config.yaml
n_layer: 24
d_model: 256
n_head: 4
n_kv_head: 4
head_dim: 64
d_mlp: 1280
vocab_size: 512
activation: "tanh_gelu"
norm: "layernorm"
norm_place: "pre"
norm_eps: 1e-05
positions: "learned"
qk_norm: false
attn_scale: 0.125
bias: "all"
tie_embeddings: true
parallel_block: false
init: "normal"
init_std_qkv: 0.0312
init_std_o: 0.0045
init_std_up: 0.0312
init_std_down: 0.0045
optimizer: "adamw"
lr: 0.00146
lr_mult_qkv: 0.4
beta1: 0.9
beta2: 0.98
lr_head: 0.00828
grad_clip: 1.0
warmup_steps: 587
schedule: "wsd"
decay_fraction: 0.483
decay_shape: "sqrt"
final_lr_fraction: 0.0
batch_tokens: [65536, 131072, 196608]
seq_len: 2048
doc_mask: true
train_tokens: 808700000
steps: 6512
dataset: "wikipedia_en"
Each number is 50 + 12 x the weight over its row's rms, rounded and kept within 0 to 99. Layers, rows and columns count from 0. The size before them is the row's rms in percent of the matrix's.

# layer 7 MLP down (transposed), 1280x256, rms 0.103, rows 213-267, columns 0-63
087:41 27 51 48 48 26 75 60 48 71 56 40 71 45 60 40 60 61 58 61 28 51 43 57 35 71 51 55 67 50 52 47 56 40 57 39 67 32 48 53 38 40 45 33 54 40 59 19 44 41 43 55 59 56 68 46 71 47 44 47 60 27 28 32
091:54 52 16 40 51 69 52 67 66 41 63 46 49 51 51 38 49 46 44 52 84 51 56 48 43 64 65 66 51 54 48 37 35 44 42 50 47 65 44 53 40 53 44 52 21 28 58 51 38 43 41 64 62 41 41 52 64 61 24 43 39 29 43 29
084:49 42 29 58 83 23 56 31 45 36 99 29 61 22 40 38 49 70 53 54 29 47 34 62 53 50 70 51 53 48 39 55 48 58 55 25 62 53 69 48 36 45 38 49 65 66 37 65 49 50 17 62 60 41 53 50 50 53 71 59 46 40 49 53
081:57 50 50 52 79 54 54 31 47 32 65 36 49 48 45 66 28 52 60 47 70 30 67 63 38 57 76 40 66 36 43 48 40 50 30 56 59 38 58 39 33 43 54 61 60 52 46 42 51 39 55 57 73 46 33 41 53 62 53 66 49 41 41 64
121:53 65 56 61 50 55 50 45 38 60 50 60 59 54 19 68 56 55 44 34 32 51 44 64 42 65 43 55 35 63 56 30 52 39 32 57 52 39 57 21 75 73 37 55 43 53 48 57 43 22 42 40 59 54 45 34 48 58 44 79 51 61 50 47
078:70 45 47 59 50 33 36 44 59 51 57 30 51 36 25 47 44 76 44 53 26 62 34 46 49 60 61 39 42 49 40 56 52 40 53 50 54 37 60 53 37 54 62 50 39 60 57 66 42 61 31 50 46 45 51 62 75 30 37 53 55 62 56 38
102:60 65 50 62 58 58 60 52 65 54 59 31 49 56 52 53 40 64 33 61 56 66 58 30 58 46 32 60 61 64 60 63 45 43 62 50 49 38 40 40 85 30 44 51 58 66 45 31 37 20 59 38 41 32 56 45 58 37 40 61 52 38 45 35
101:20 29 48 43 41 49 56 39 27 43 43 56 40 51 47 44 58 45 45 61 34 57 54 57 54 38 49 29 53 55 47 36 72 43 59 53 59 43 48 42 47 48 34 51 63 43 59 38 60 54 62 52 53 16 55 56 44 75 53 53 50 63 50 60
086:58 44 66 40 69 55 48 36 55 64 49 40 36 44 49 57 33 60 65 54 45 59 68 42 48 43 62 67 68 44 50 63 43 77 40 55 49 50 36 62 35 56 45 59 59 61 57 50 56 55 49 51 44 56 55 63 50 55 57 59 61 57 60 59
078:54 58 34 54 44 70 69 59 44 24 61 46 55 63 46 52 51 62 65 54 56 35 30 49 61 57 35 39 33 64 56 56 58 63 64 26 38 54 60 40 48 18 54 46 65 67 35 56 41 44 31 62 35 69 61 65 44 43 68 68 41 48 49 45
077:63 40 55 68 50 43 54 41 36 53 50 62 17 35 36 68 47 59 46 55 35 43 30 64 58 49 38 48 51 55 50 47 51 41 56 28 46 20 37 38 29 57 27 50 51 63 40 39 60 75 54 56 46 51 67 55 45 68 51 62 44 43 28 26
094:69 57 35 41 54 62 53 59 78 19 57 48 43 46 43 70 62 65 43 46 42 30 35 50 58 67 58 46 42 48 51 31 38 57 53 43 74 43 56 75 68 40 56 50 57 33 50 43 32 52 57 43 53 66 49 59 89 55 53 56 34 55 35 28
081:42 46 65 50 58 46 50 38 49 51 59 39 35 34 43 22 52 61 54 41 58 52 63 37 44 70 49 52 63 40 39 45 60 50 66 59 67 45 41 61 56 40 53 54 60 53 61 29 54 52 42 50 71 40 67 31 68 53 59 36 56 55 53 55
080:42 50 37 26 55 44 59 58 48 57 63 54 53 59 60 50 45 48 58 49 54 50 48 49 32 43 30 59 69 79 67 54 43 45 80 41 60 49 64 65 50 79 55 55 38 39 42 59 43 57 34 60 51 35 50 34 57 48 45 51 57 55 53 52
083:53 46 21 61 51 51 69 67 41 73 57 40 38 66 27 38 54 77 58 60 50 59 28 50 37 49 62 58 45 57 58 55 50 60 37 42 43 43 32 82 72 51 44 35 48 60 45 38 65 39 42 29 48 50 46 53 39 46 28 24 52 44 39 63
089:35 79 49 26 52 58 37 52 39 64 51 51 33 57 42 52 47 54 48 50 46 61 50 73 38 76 49 56 42 47 58 37 52 33 44 52 68 36 40 64 39 48 44 49 49 44 23 65 34 40 35 43 55 49 55 55 54 50 40 48 46 50 43 55
124:42 58 59 60 34 49 42 38 47 42 46 44 51 41 36 53 54 44 53 47 69 39 58 60 50 67 62 47 54 33 26 47 70 29 37 52 83 58 38 65 23 58 67 43 27 21 49 67 42 61 51 62 46 54 38 71 47 54 71 55 36 28 52 28
129:57 56 50 82 45 43 36 49 47 71 46 50 65 74 45 47 28 33 51 45 59 42 46 54 52 68 31 60 39 48 51 36 41 30 53 33 45 57 48 62 60 55 47 42 45 53 42 20 50 55 53 44 51 12 38 42 51 60 60 50 64 54 49 55
086:37 55 37 55 41 39 44 43 22 40 58 48 47 46 65 75 59 37 60 54 54 42 30 59 62 37 51 30 46 55 52 56 61 44 36 39 39 60 41 30 82 42 75 70 30 43 44 32 68 54 59 39 47 78 67 58 50 47 46 54 16 52 56 43
102:36 75 45 63 53 58 64 29 52 38 43 54 48 64 34 53 48 42 76 48 44 60 46 65 36 47 64 64 60 48 57 29 78 30 49 65 54 76 44 80 46 46 60 49 57 55 53 52 59 32 46 48 29 42 49 37 63 42 61 49 49 45 64 51
091:53 41 36 58 57 63 42 64 36 71 42 44 71 64 53 53 61 35 54 37 45 55 47 68 71 46 40 75 62 46 82 36 37 62 46 60 54 43 50 40 80 53 47 63 48 40 42 61 55 41 58 34 42 50 37 27 56 68 56 39 67 63 70 54
096:57 55 20 62 49 36 46 40 45 61 32 38 60 70 49 59 63 57 30 41 46 59 63 66 66 62 46 74 50 50 20 29 58 60 60 71 52 54 55 78 55 44 64 58 39 53 50 56 42 63 35 40 53 50 20 51 58 50 44 44 50 52 40 50
111:47 34 59 67 37 88 44 46 35 58 50 53 58 39 45 33 68 41 61 40 41 55 57 56 50 45 48 57 41 47 69 45 43 24 48 51 69 47 49 27 65 58 47 58 50 40 38 56 35 50 60 78 60 33 71 48 28 60 47 61 41 45 49 69
114:64 61 70 51 49 44 70 55 39 50 41 37 68 45 76 56 48 50 42 27 60 61 42 39 41 44 54 71 51 59 46 62 78 52 55 60 53 57 26 32 49 48 44 23 54 61 48 55 49 61 37 54 66 45 51 65 45 56 30 51 65 63 50 42
107:60 68 57 53 38 44 53 47 52 55 55 50 37 74 45 50 33 40 48 55 64 49 46 52 52 34 55 55 48 46 47 57 44 30 42 61 53 47 62 57 42 58 32 50 54 33 54 39 22 66 41 49 47 39 39 54 27 51 68 57 39 43 42 27
115:45 47 53 51 58 49 39 44 43 59 53 38 21 34 49 55 31 53 48 59 52 62 40 48 71 53 44 51 44 40 59 66 57 53 66 40 35 54 76 62 38 54 33 45 60 45 43 45 49 73 41 45 41 35 59 48 53 67 56 46 44 51 68 70
104:59 64 50 61 51 55 53 63 68 40 79 50 45 54 62 53 48 61 61 56 24 40 66 43 50 45 53 45 47 79 56 61 31 52 44 45 44 48 71 43 59 51 53 64 36 28 53 66 57 36 31 44 70 58 61 61 34 72 28 62 35 50 48 34
069:45 23 56 49 71 39 55 47 43 52 51 43 23 43 51 28 36 62 41 48 43 30 32 55 49 41 62 56 51 42 48 39 53 70 56 51 47 51 58 58 51 45 46 57 78 42 58 61 56 55 69 50 75 57 56 47 57 59 51 36 53 67 51 35
095:50 47 42 39 56 55 54 71 67 61 58 42 27 69 64 41 34 39 37 69 53 45 44 37 56 44 46 49 48 46 43 71 28 40 37 56 25 61 65 44 44 48 50 59 29 54 57 74 54 38 31 44 56 28 52 44 32 35 47 69 69 67 37 64
164:28 33 39 63 41 65 28 50 57 51 56 57 57 55 54 45 63 59 60 21 52 50 44 76 67 61 50 54 38 25 41 59 43 35 21 38 49 51 51 63 54 60 53 77 55 68 34 63 51 33 36 61 43 56 50 38 36 32 55 58 50 57 49 50
091:81 40 44 53 73 52 56 75 63 60 61 42 17 48 55 50 51 46 44 39 56 55 43 53 60 36 46 56 41 43 53 51 47 65 50 49 50 18 61 50 75 60 53 56 55 56 59 44 47 67 33 48 59 64 41 56 52 35 55 45 43 65 53 55
084:41 54 35 45 28 68 43 45 46 57 68 25 62 56 39 47 55 53 64 56 32 43 36 40 41 46 58 41 55 54 48 30 35 48 60 50 64 24 37 55 53 46 36 46 32 57 59 34 51 49 31 26 56 62 44 79 52 86 47 48 49 33 48 42
102:45 53 69 48 49 49 38 42 52 68 59 56 50 43 66 48 45 35 49 35 63 55 43 70 38 38 69 40 54 53 36 32 44 44 65 48 65 86 44 40 41 44 28 58 33 52 19 62 68 53 64 46 42 37 70 62 50 42 22 70 40 64 42 47
116:42 31 44 51 50 40 59 62 65 31 52 48 44 54 71 49 40 83 49 61 66 62 71 50 32 41 52 50 66 67 58 49 58 34 54 58 40 56 38 56 40 55 34 51 60 51 43 51 41 45 24 57 46 63 31 47 52 65 33 49 43 59 21 46
101:63 66 47 69 57 38 49 44 36 55 47 60 47 38 66 60 33 66 39 17 53 48 45 77 58 37 66 48 34 39 58 50 44 50 35 57 60 50 57 32 56 68 46 58 57 40 53 45 45 43 67 53 52 53 58 41 54 48 56 57 50 39 52 34
089:57 53 62 27 59 50 35 51 59 52 61 72 20 41 45 48 76 64 58 70 40 53 51 27 57 59 72 30 46 51 29 63 45 76 52 29 60 59 41 53 29 47 47 57 64 72 38 44 54 71 35 49 63 63 51 61 55 41 55 51 33 60 46 41
096:52 42 50 61 43 54 65 34 45 38 41 57 55 40 34 36 51 48 40 42 34 51 51 64 52 48 55 51 46 74 48 31 56 61 40 52 56 47 65 33 48 44 76 31 34 54 40 71 42 58 52 49 73 60 75 43 62 51 61 50 40 53 56 46
099:51 47 53 49 34 49 39 40 29 67 54 51 54 41 49 62 57 55 51 53 19 54 38 33 42 56 60 57 36 39 42 61 50 49 56 61 46 51 59 49 53 51 43 41 30 45 46 59 50 41 57 58 46 61 35 43 35 33 51 45 29 65 64 58
084:57 56 48 55 52 59 35 56 62 54 48 66 37 62 44 59 53 45 50 56 50 50 64 65 42 29 71 58 43 56 41 40 42 40 45 56 74 06 21 53 29 56 38 57 46 48 48 56 53 62 47 50 49 45 61 57 63 40 39 47 44 49 34 30
096:32 74 49 52 39 40 48 54 61 25 23 52 54 74 43 77 58 38 61 69 66 46 65 43 45 37 48 42 69 63 53 27 50 43 79 58 33 51 45 37 41 27 50 49 30 41 41 29 62 39 69 50 56 47 76 29 59 51 64 54 41 50 42 62
064:45 50 54 43 56 58 49 47 50 53 57 59 41 49 54 54 50 53 59 06 58 04 59 63 55 51 57 43 46 48 51 65 57 45 42 37 51 46 52 38 52 79 67 59 51 43 48 57 54 56 53 50 43 67 37 50 52 39 48 49 48 33 55 46
085:54 68 61 77 52 50 47 72 65 57 74 53 47 36 27 76 48 63 70 58 40 50 45 42 58 41 59 41 64 34 48 44 32 50 57 60 40 26 49 42 52 41 52 56 36 69 45 52 26 40 48 57 55 56 55 56 45 49 44 74 35 45 74 54
085:60 45 43 64 50 52 76 47 52 51 64 57 59 36 58 44 70 42 58 40 55 66 64 40 56 47 54 61 42 75 57 28 44 35 59 72 68 35 51 50 71 64 26 48 63 43 43 45 48 46 58 62 55 63 29 50 44 49 28 30 18 75 37 54
106:55 47 57 51 57 46 33 49 49 60 43 67 54 35 52 63 50 34 40 52 43 40 57 47 50 47 73 47 54 37 52 57 49 47 57 50 70 59 37 43 46 40 48 54 67 55 42 43 69 47 48 67 60 42 55 39 60 68 36 50 56 66 30 60
080:66 47 47 56 46 41 44 65 56 35 62 34 47 56 40 38 46 52 58 87 62 41 56 59 66 56 47 35 40 42 44 50 54 28 45 60 41 52 44 54 51 53 42 51 53 50 40 56 69 55 42 36 53 09 38 74 65 61 70 70 35 45 40 29
111:40 57 28 48 32 64 42 45 58 36 38 42 52 72 37 47 56 70 32 32 69 64 42 65 38 52 64 64 49 51 63 61 46 52 53 47 53 42 58 55 35 58 44 42 57 50 38 50 53 29 42 47 66 57 52 37 61 35 31 49 43 43 39 42
105:30 24 42 73 58 55 51 51 44 56 59 37 52 37 60 46 55 48 53 51 69 70 52 57 60 59 48 49 58 61 51 60 56 36 52 50 57 64 58 41 58 45 51 52 60 58 28 38 46 46 59 38 40 49 80 56 53 44 49 38 44 46 59 58
083:50 34 48 35 53 65 63 55 66 44 44 56 36 27 40 52 47 67 61 70 46 45 79 63 69 39 53 36 29 52 37 50 37 42 29 51 51 35 57 39 56 49 52 62 62 62 63 58 47 79 33 41 39 47 49 51 40 40 35 49 63 44 48 43
105:42 39 57 42 44 37 68 47 52 70 29 55 48 49 45 48 54 66 52 42 33 58 55 55 48 66 49 60 49 69 67 72 45 55 61 31 46 43 54 41 43 36 33 48 37 43 53 57 55 58 25 69 63 40 48 59 60 64 55 56 42 46 42 54
095:66 59 43 60 33 58 39 35 46 38 60 61 66 41 58 52 53 46 66 44 33 48 64 56 47 52 49 47 52 63 47 51 50 40 32 38 48 47 39 37 39 43 55 66 57 55 45 40 76 48 36 40 50 74 50 29 50 41 25 50 47 49 37 42
099:42 43 81 38 72 33 68 64 58 47 54 44 41 58 54 51 69 63 37 44 47 46 52 36 38 43 53 36 32 41 51 57 63 58 80 57 59 66 38 63 62 46 55 50 69 42 76 48 52 41 47 52 60 56 38 56 58 24 49 53 50 50 66 56
090:43 57 74 46 51 42 65 53 59 52 41 50 72 36 58 47 36 61 62 46 36 75 40 60 57 41 50 81 64 32 33 54 53 63 59 46 66 59 49 45 48 44 67 36 26 53 45 48 24 60 59 42 42 61 40 55 73 59 61 66 45 71 53 57
093:50 47 64 50 42 54 45 29 70 36 33 14 69 53 60 50 65 47 45 52 50 56 43 41 29 53 53 62 33 54 40 56 40 38 56 37 48 59 54 45 35 51 45 34 53 75 68 52 37 64 51 61 71 52 43 63 57 38 39 52 48 42 52 81
110:32 53 46 39 57 52 55 38 54 54 52 32 57 43 55 36 42 35 52 67 49 38 38 48 70 69 46 45 40 79 45 50 42 34 44 59 43 52 55 48 35 51 55 41 44 40 45 69 38 43 64 71 45 40 54 44 34 53 40 56 56 32 62 41
101:39 50 50 72 44 38 58 49 62 51 32 52 69 61 62 40 56 46 50 45 65 76 38 50 57 67 47 49 43 45 58 56 34 47 59 58 43 38 55 65 45 40 53 53 49 44 35 57 43 46 59 38 29 39 55 56 53 45 48 37 64 57 56 64
# layer 7 MLP up, 1280x256, rms 0.109, rows 214-267, columns 0-63
097:41 23 60 54 57 63 41 61 44 42 33 58 46 47 37 77 69 47 56 46 65 51 47 56 57 68 63 61 29 29 47 51 49 36 60 53 51 58 43 41 73 48 37 56 32 53 56 50 55 57 54 47 43 54 46 26 70 54 70 68 27 56 53 77
087:50 37 54 45 34 63 39 54 46 37 41 67 64 55 46 57 37 45 64 46 35 63 46 32 40 40 37 65 67 23 48 47 60 28 42 35 51 49 44 49 43 61 37 36 43 33 45 55 52 50 58 34 54 52 42 28 42 37 43 52 40 63 54 43
083:39 50 68 41 35 35 45 50 73 53 41 40 59 58 54 31 50 33 66 46 67 58 21 52 46 48 50 28 58 60 69 61 66 50 37 45 63 54 48 43 46 50 25 60 61 54 50 40 63 72 57 48 51 46 66 52 47 57 62 67 55 62 41 62
095:31 57 50 75 57 66 43 49 50 49 23 55 54 40 68 29 76 48 44 40 64 62 61 62 43 61 30 40 33 30 44 49 42 56 37 41 41 72 67 49 76 54 36 46 61 33 34 67 42 43 39 39 41 53 39 55 48 45 47 52 40 54 46 49
094:52 37 58 50 28 66 52 49 59 52 31 50 58 55 63 35 43 54 38 53 50 62 32 68 61 44 58 64 56 63 54 43 66 76 36 18 59 53 58 47 51 49 39 44 34 46 50 46 44 49 61 39 38 63 50 41 50 40 39 53 50 84 63 55
103:55 58 34 58 71 52 57 45 57 30 40 69 61 48 55 52 54 32 42 39 23 66 36 46 60 51 65 55 42 50 50 26 54 36 34 69 59 68 56 62 42 43 49 56 59 34 53 66 48 66 51 48 38 59 64 51 66 48 41 65 35 56 65 49
099:56 40 56 55 45 34 46 46 62 48 45 31 44 48 48 48 55 29 32 40 42 56 55 53 64 62 52 54 57 46 57 49 46 50 32 39 66 46 32 81 35 63 62 52 67 61 43 36 63 57 53 28 46 49 67 51 56 62 42 75 59 34 32 19
085:59 59 25 69 12 43 40 51 58 47 57 49 66 35 62 21 61 52 27 56 53 53 48 61 49 61 30 42 26 72 68 39 41 53 55 62 53 50 77 51 58 41 42 46 40 50 49 48 25 38 44 60 57 46 27 42 37 54 37 38 44 56 61 50
088:42 42 53 24 57 70 39 39 42 22 47 58 53 20 63 55 63 65 51 35 51 60 55 71 28 62 50 58 53 54 57 35 30 58 66 38 42 57 46 42 49 46 51 49 35 55 47 64 50 38 50 50 45 45 66 50 53 73 62 35 46 77 48 44
084:47 49 47 55 22 69 50 30 41 28 26 24 46 61 55 50 41 55 36 39 45 41 43 43 52 59 76 44 48 35 40 36 46 45 60 56 60 70 66 69 31 53 55 54 58 30 29 29 31 58 59 61 47 42 69 46 69 28 46 49 44 71 79 45
100:57 53 34 59 69 46 49 53 31 48 45 73 74 59 56 53 37 33 54 42 44 51 60 78 65 24 41 44 38 39 55 48 55 49 48 38 71 49 66 75 42 48 29 33 49 47 58 41 71 23 52 51 53 82 55 48 51 64 63 32 47 58 40 49
088:62 66 64 49 61 32 76 71 38 42 59 44 66 52 87 50 51 46 46 52 34 49 23 53 48 33 56 59 45 51 57 45 33 45 38 40 38 32 64 24 40 47 41 54 47 47 33 48 50 51 50 52 42 59 35 49 59 60 49 36 37 51 68 71
099:58 39 52 58 58 72 12 63 39 73 21 40 68 27 56 34 49 43 37 40 37 49 56 66 61 62 47 44 34 55 44 29 62 83 69 47 64 63 49 48 65 50 50 56 73 60 24 45 68 46 61 40 51 50 43 46 46 69 65 54 54 79 56 56
094:65 59 43 43 51 62 26 46 44 51 56 66 73 58 65 35 42 52 45 38 57 51 56 70 39 58 44 61 59 52 47 50 39 44 53 54 50 62 65 65 42 50 46 61 45 15 70 75 45 45 36 44 44 41 52 56 60 61 55 27 58 46 65 45
102:58 41 51 66 37 61 52 49 49 46 51 56 46 64 55 31 42 54 41 47 45 67 49 77 49 46 43 55 47 45 69 40 55 38 57 61 67 52 50 71 46 72 34 46 70 44 49 47 57 65 59 50 43 53 48 39 37 54 42 57 43 50 43 45
118:69 53 32 81 58 29 48 71 45 55 73 34 63 33 50 41 68 54 33 56 48 42 39 67 43 34 48 60 36 71 59 51 56 46 48 54 41 58 56 19 56 60 45 43 68 55 45 71 53 35 33 46 47 47 63 49 33 69 63 49 48 39 72 51
102:44 35 36 81 42 62 58 47 56 57 69 45 72 75 68 55 56 51 46 39 67 51 47 50 40 70 37 51 51 57 50 49 48 50 34 48 50 59 38 54 58 55 36 50 35 43 28 42 46 40 59 57 35 39 46 42 64 54 47 53 62 57 58 53
096:57 47 32 59 31 73 30 39 35 28 52 50 47 62 36 59 41 62 46 35 59 58 47 81 51 44 51 51 25 49 58 31 69 43 49 61 62 56 78 67 43 60 55 62 43 68 54 47 42 44 65 34 40 51 42 50 44 63 72 61 40 45 48 57
100:62 49 67 57 37 45 29 50 46 37 47 39 76 40 62 59 68 27 47 26 57 53 65 52 60 48 39 67 36 39 46 35 35 49 39 53 63 60 46 50 49 57 42 43 40 47 35 58 66 69 52 34 43 62 54 57 56 55 75 30 40 67 50 41
095:50 51 62 47 51 52 36 45 57 28 28 44 67 56 87 45 50 26 51 42 73 54 50 60 69 55 48 48 27 38 55 46 54 45 28 43 58 61 62 46 54 54 48 57 46 28 30 36 47 57 54 49 39 60 53 49 55 65 72 47 50 71 49 44
090:38 58 58 45 34 45 40 52 57 35 62 33 50 48 46 60 29 55 48 55 61 61 38 68 34 45 52 70 47 30 49 44 27 54 58 50 56 55 71 61 66 67 41 56 43 62 66 49 36 50 35 58 14 46 65 46 44 52 54 54 52 59 32 50
111:65 54 36 61 63 42 53 66 53 44 20 37 46 59 40 52 65 57 52 32 45 52 48 57 50 49 34 54 49 46 60 45 80 55 45 46 43 57 43 68 45 57 42 51 68 51 42 41 57 67 77 24 51 43 71 50 68 62 42 71 57 62 49 40
111:57 53 37 45 54 49 57 52 49 54 43 53 54 55 53 35 49 50 38 43 44 71 53 49 48 60 41 57 52 38 70 38 28 59 48 46 51 51 47 65 67 58 21 55 66 42 66 62 47 49 54 58 47 59 60 50 78 61 58 47 70 72 56 62
110:50 64 48 56 27 41 56 36 45 46 29 43 78 49 51 50 44 57 37 45 48 48 52 48 55 40 49 47 34 53 55 60 41 62 45 64 42 41 52 40 63 52 51 51 42 52 45 32 59 50 37 56 45 50 48 57 54 53 60 49 51 81 51 73
111:39 35 58 77 56 57 41 47 41 57 65 71 62 66 69 39 65 32 63 38 67 55 45 55 40 46 38 56 18 37 63 44 49 65 48 46 43 56 48 65 55 53 46 55 48 28 65 47 37 47 59 56 46 55 63 27 32 56 46 77 61 52 74 57
105:48 44 50 43 49 40 33 50 51 57 37 50 41 70 68 47 39 57 36 46 67 55 36 63 54 53 41 36 53 35 49 40 42 49 56 88 58 46 50 68 40 55 42 59 61 35 37 46 41 35 61 52 56 43 49 51 49 36 68 53 70 51 29 58
088:69 69 56 62 59 55 53 62 47 51 49 51 57 39 34 46 44 50 46 40 58 63 43 81 57 42 24 49 22 53 44 21 54 70 58 53 40 66 47 52 76 44 47 42 48 35 48 53 30 38 52 28 48 45 35 62 65 45 39 46 33 39 46 50
092:75 72 70 68 58 30 51 46 69 55 45 42 49 26 43 43 29 43 66 42 40 43 63 64 60 53 44 48 29 45 45 44 62 47 31 21 48 61 46 55 47 54 56 55 57 44 34 59 50 88 47 59 54 44 66 51 60 58 44 52 67 51 73 37
123:81 41 44 43 31 56 35 66 59 54 67 39 74 61 50 46 58 46 36 30 44 62 47 51 63 39 59 54 33 50 62 37 26 43 56 73 66 53 53 51 41 67 36 52 45 37 51 69 25 22 60 40 39 59 38 28 44 39 53 51 69 50 53 66
090:35 56 55 75 54 58 40 44 38 53 17 57 57 55 71 29 67 48 26 50 47 44 41 65 39 55 47 54 53 45 69 43 57 61 54 49 58 62 45 44 62 53 48 51 36 41 66 41 39 31 45 41 54 71 58 27 58 65 43 47 48 50 78 47
092:45 49 63 71 40 45 40 27 56 27 40 64 48 62 53 62 49 50 65 50 52 50 40 23 30 34 41 54 52 21 46 58 64 35 60 54 41 65 47 43 61 44 39 59 43 34 42 60 46 46 43 50 52 63 64 48 59 58 68 44 46 66 56 41
106:39 51 44 64 49 51 40 42 61 33 66 32 69 59 54 20 64 54 20 43 59 49 36 35 72 75 52 62 32 57 80 57 39 40 37 39 39 64 63 66 65 58 35 51 61 56 69 56 54 31 58 44 48 46 45 50 50 69 39 67 73 44 62 46
106:30 43 50 58 60 52 50 58 25 56 38 37 57 32 60 39 27 54 44 52 35 54 26 46 63 41 61 66 49 52 67 23 46 68 43 58 40 48 45 33 47 51 37 59 60 40 31 37 29 46 52 37 30 40 52 39 46 68 49 56 61 62 57 36
093:57 60 42 59 52 61 52 37 41 36 46 37 56 56 74 38 50 49 41 51 67 54 45 69 62 47 46 47 27 48 52 40 48 31 69 40 47 61 69 42 45 53 23 47 52 47 22 37 19 60 58 46 32 35 54 47 54 50 74 47 41 55 47 82
089:51 61 35 60 58 41 60 60 57 43 41 44 64 46 47 47 47 37 43 50 65 42 41 65 39 35 40 50 51 42 67 36 61 51 60 63 67 64 79 69 43 50 57 44 59 17 49 62 46 40 57 48 47 43 44 49 45 42 38 44 45 52 77 71
105:31 59 49 45 41 51 62 68 45 56 74 51 79 54 48 51 45 32 50 49 56 46 27 46 69 23 54 57 45 37 56 39 28 54 67 48 42 39 58 49 36 47 35 61 46 52 46 59 46 55 56 48 31 50 80 34 31 65 63 51 65 56 57 41
104:68 59 36 49 46 59 34 64 50 51 37 61 47 40 45 42 53 34 42 17 42 43 61 76 58 35 48 62 52 80 53 28 51 61 34 63 61 47 47 50 76 55 43 71 46 57 48 60 48 59 44 64 48 55 29 44 42 60 12 38 65 70 55 42
085:26 52 64 48 45 70 46 47 36 64 50 42 38 44 52 40 48 37 37 33 57 57 45 65 45 58 57 31 52 45 59 54 42 54 24 53 57 72 67 70 48 55 52 40 34 24 57 43 32 38 45 44 41 29 49 43 67 37 61 41 47 47 43 40
110:56 65 53 44 62 43 49 76 59 55 50 56 54 38 59 19 45 47 33 47 46 56 40 40 48 51 50 58 38 38 53 60 28 45 44 28 36 64 47 68 52 52 30 59 71 56 30 58 53 72 36 43 51 55 42 43 81 56 56 62 50 51 67 39
078:47 46 50 48 44 53 57 54 45 42 49 48 58 43 65 51 39 52 46 80 53 84 36 42 52 57 37 66 61 39 55 45 54 57 60 61 53 42 54 58 52 06 35 55 58 47 49 41 44 51 49 49 53 34 63 55 54 62 50 49 61 64 53 53
086:76 60 57 36 40 46 13 38 68 60 44 57 66 52 52 38 55 04 48 54 48 40 60 48 50 44 31 54 34 30 55 56 61 57 64 46 59 70 45 55 65 63 45 48 45 60 36 77 55 29 31 42 51 55 38 40 57 54 57 36 43 53 49 51
090:46 63 62 52 46 54 35 52 56 33 30 64 57 32 63 49 61 43 26 48 33 58 40 37 47 48 50 50 53 39 43 37 51 60 51 22 30 51 35 60 29 73 26 56 60 51 37 52 51 75 47 66 42 50 70 48 59 67 40 43 55 69 50 58
108:40 24 36 63 51 50 42 50 42 27 46 23 64 44 53 48 81 52 53 37 49 68 56 46 64 35 31 63 44 26 47 47 37 48 57 56 52 65 41 44 54 63 37 55 55 46 50 57 57 55 59 42 48 65 57 57 30 61 45 64 48 70 56 57
098:50 51 52 63 45 58 47 79 61 41 52 36 56 52 56 54 76 42 46 27 31 52 33 57 44 56 40 77 57 54 62 58 52 39 56 46 70 52 42 49 34 50 49 63 48 44 45 40 51 69 67 29 57 69 69 17 46 43 53 56 63 54 41 50
111:46 26 61 56 51 50 32 51 63 31 40 57 48 38 49 41 74 44 48 34 57 47 46 24 64 39 32 48 51 51 73 50 28 76 38 49 39 65 42 48 46 65 51 46 54 77 55 55 22 44 48 56 32 38 43 40 72 72 64 55 49 78 35 77
099:34 21 54 53 68 57 38 61 78 59 31 34 62 70 57 46 48 45 44 37 46 52 40 34 34 42 45 39 61 43 59 45 43 61 54 52 42 56 53 65 61 59 40 56 53 38 47 62 32 27 58 43 54 47 50 41 42 54 51 46 66 49 73 69
085:52 72 77 46 43 37 41 56 88 42 56 27 41 29 46 31 51 45 49 44 36 70 59 51 56 69 51 42 59 48 48 45 35 65 59 40 36 68 76 65 55 57 64 54 44 26 46 82 58 48 41 42 45 55 50 39 44 44 45 48 72 59 36 32
098:71 32 53 53 33 38 37 47 51 55 53 65 40 65 54 60 59 38 70 50 67 52 42 49 31 33 17 52 49 38 61 53 43 47 65 37 70 55 84 44 66 67 38 66 43 26 42 67 50 50 21 66 48 42 57 47 36 57 71 62 69 61 59 31
101:65 62 35 72 63 69 52 52 30 48 27 61 43 65 32 66 04 42 51 27 45 47 41 66 71 45 38 45 43 40 54 39 79 40 44 56 48 61 56 52 55 55 48 61 41 42 64 49 60 46 46 58 53 63 59 44 60 39 57 61 69 63 42 45
102:49 69 47 56 45 24 58 28 40 61 51 51 69 53 67 48 55 58 54 54 67 41 48 50 51 54 47 50 44 43 70 60 40 34 45 39 52 47 36 63 42 58 33 68 76 49 44 55 54 59 58 30 50 63 51 50 52 43 44 81 52 37 35 35
095:57 42 56 64 10 55 60 54 45 61 44 29 51 48 40 51 59 35 52 38 37 42 41 39 51 65 60 58 47 47 65 74 40 69 52 39 51 41 57 35 63 71 57 52 39 64 56 42 63 72 60 47 44 43 58 46 55 67 43 60 63 45 51 37
096:69 52 35 46 24 48 41 55 54 47 60 34 47 29 45 62 36 58 50 35 56 58 55 83 55 55 51 36 51 41 56 16 36 42 34 61 55 55 71 50 43 48 55 92 67 55 63 58 52 37 55 53 36 40 57 53 46 65 51 53 54 65 44 32
108:47 27 75 64 38 40 63 68 44 48 33 57 51 65 64 74 49 59 66 54 35 71 46 53 59 54 62 47 40 41 40 51 62 42 49 31 44 44 49 48 41 67 40 61 42 62 31 61 36 33 30 61 58 69 53 58 54 54 51 57 59 69 51 56
094:53 54 62 97 60 49 48 44 54 58 48 44 53 60 81 57 47 54 49 40 46 47 37 47 49 44 47 40 44 29 63 36 52 47 36 58 68 41 64 46 49 51 45 72 54 30 50 55 33 48 47 46 48 51 81 35 38 52 54 42 55 66 61 60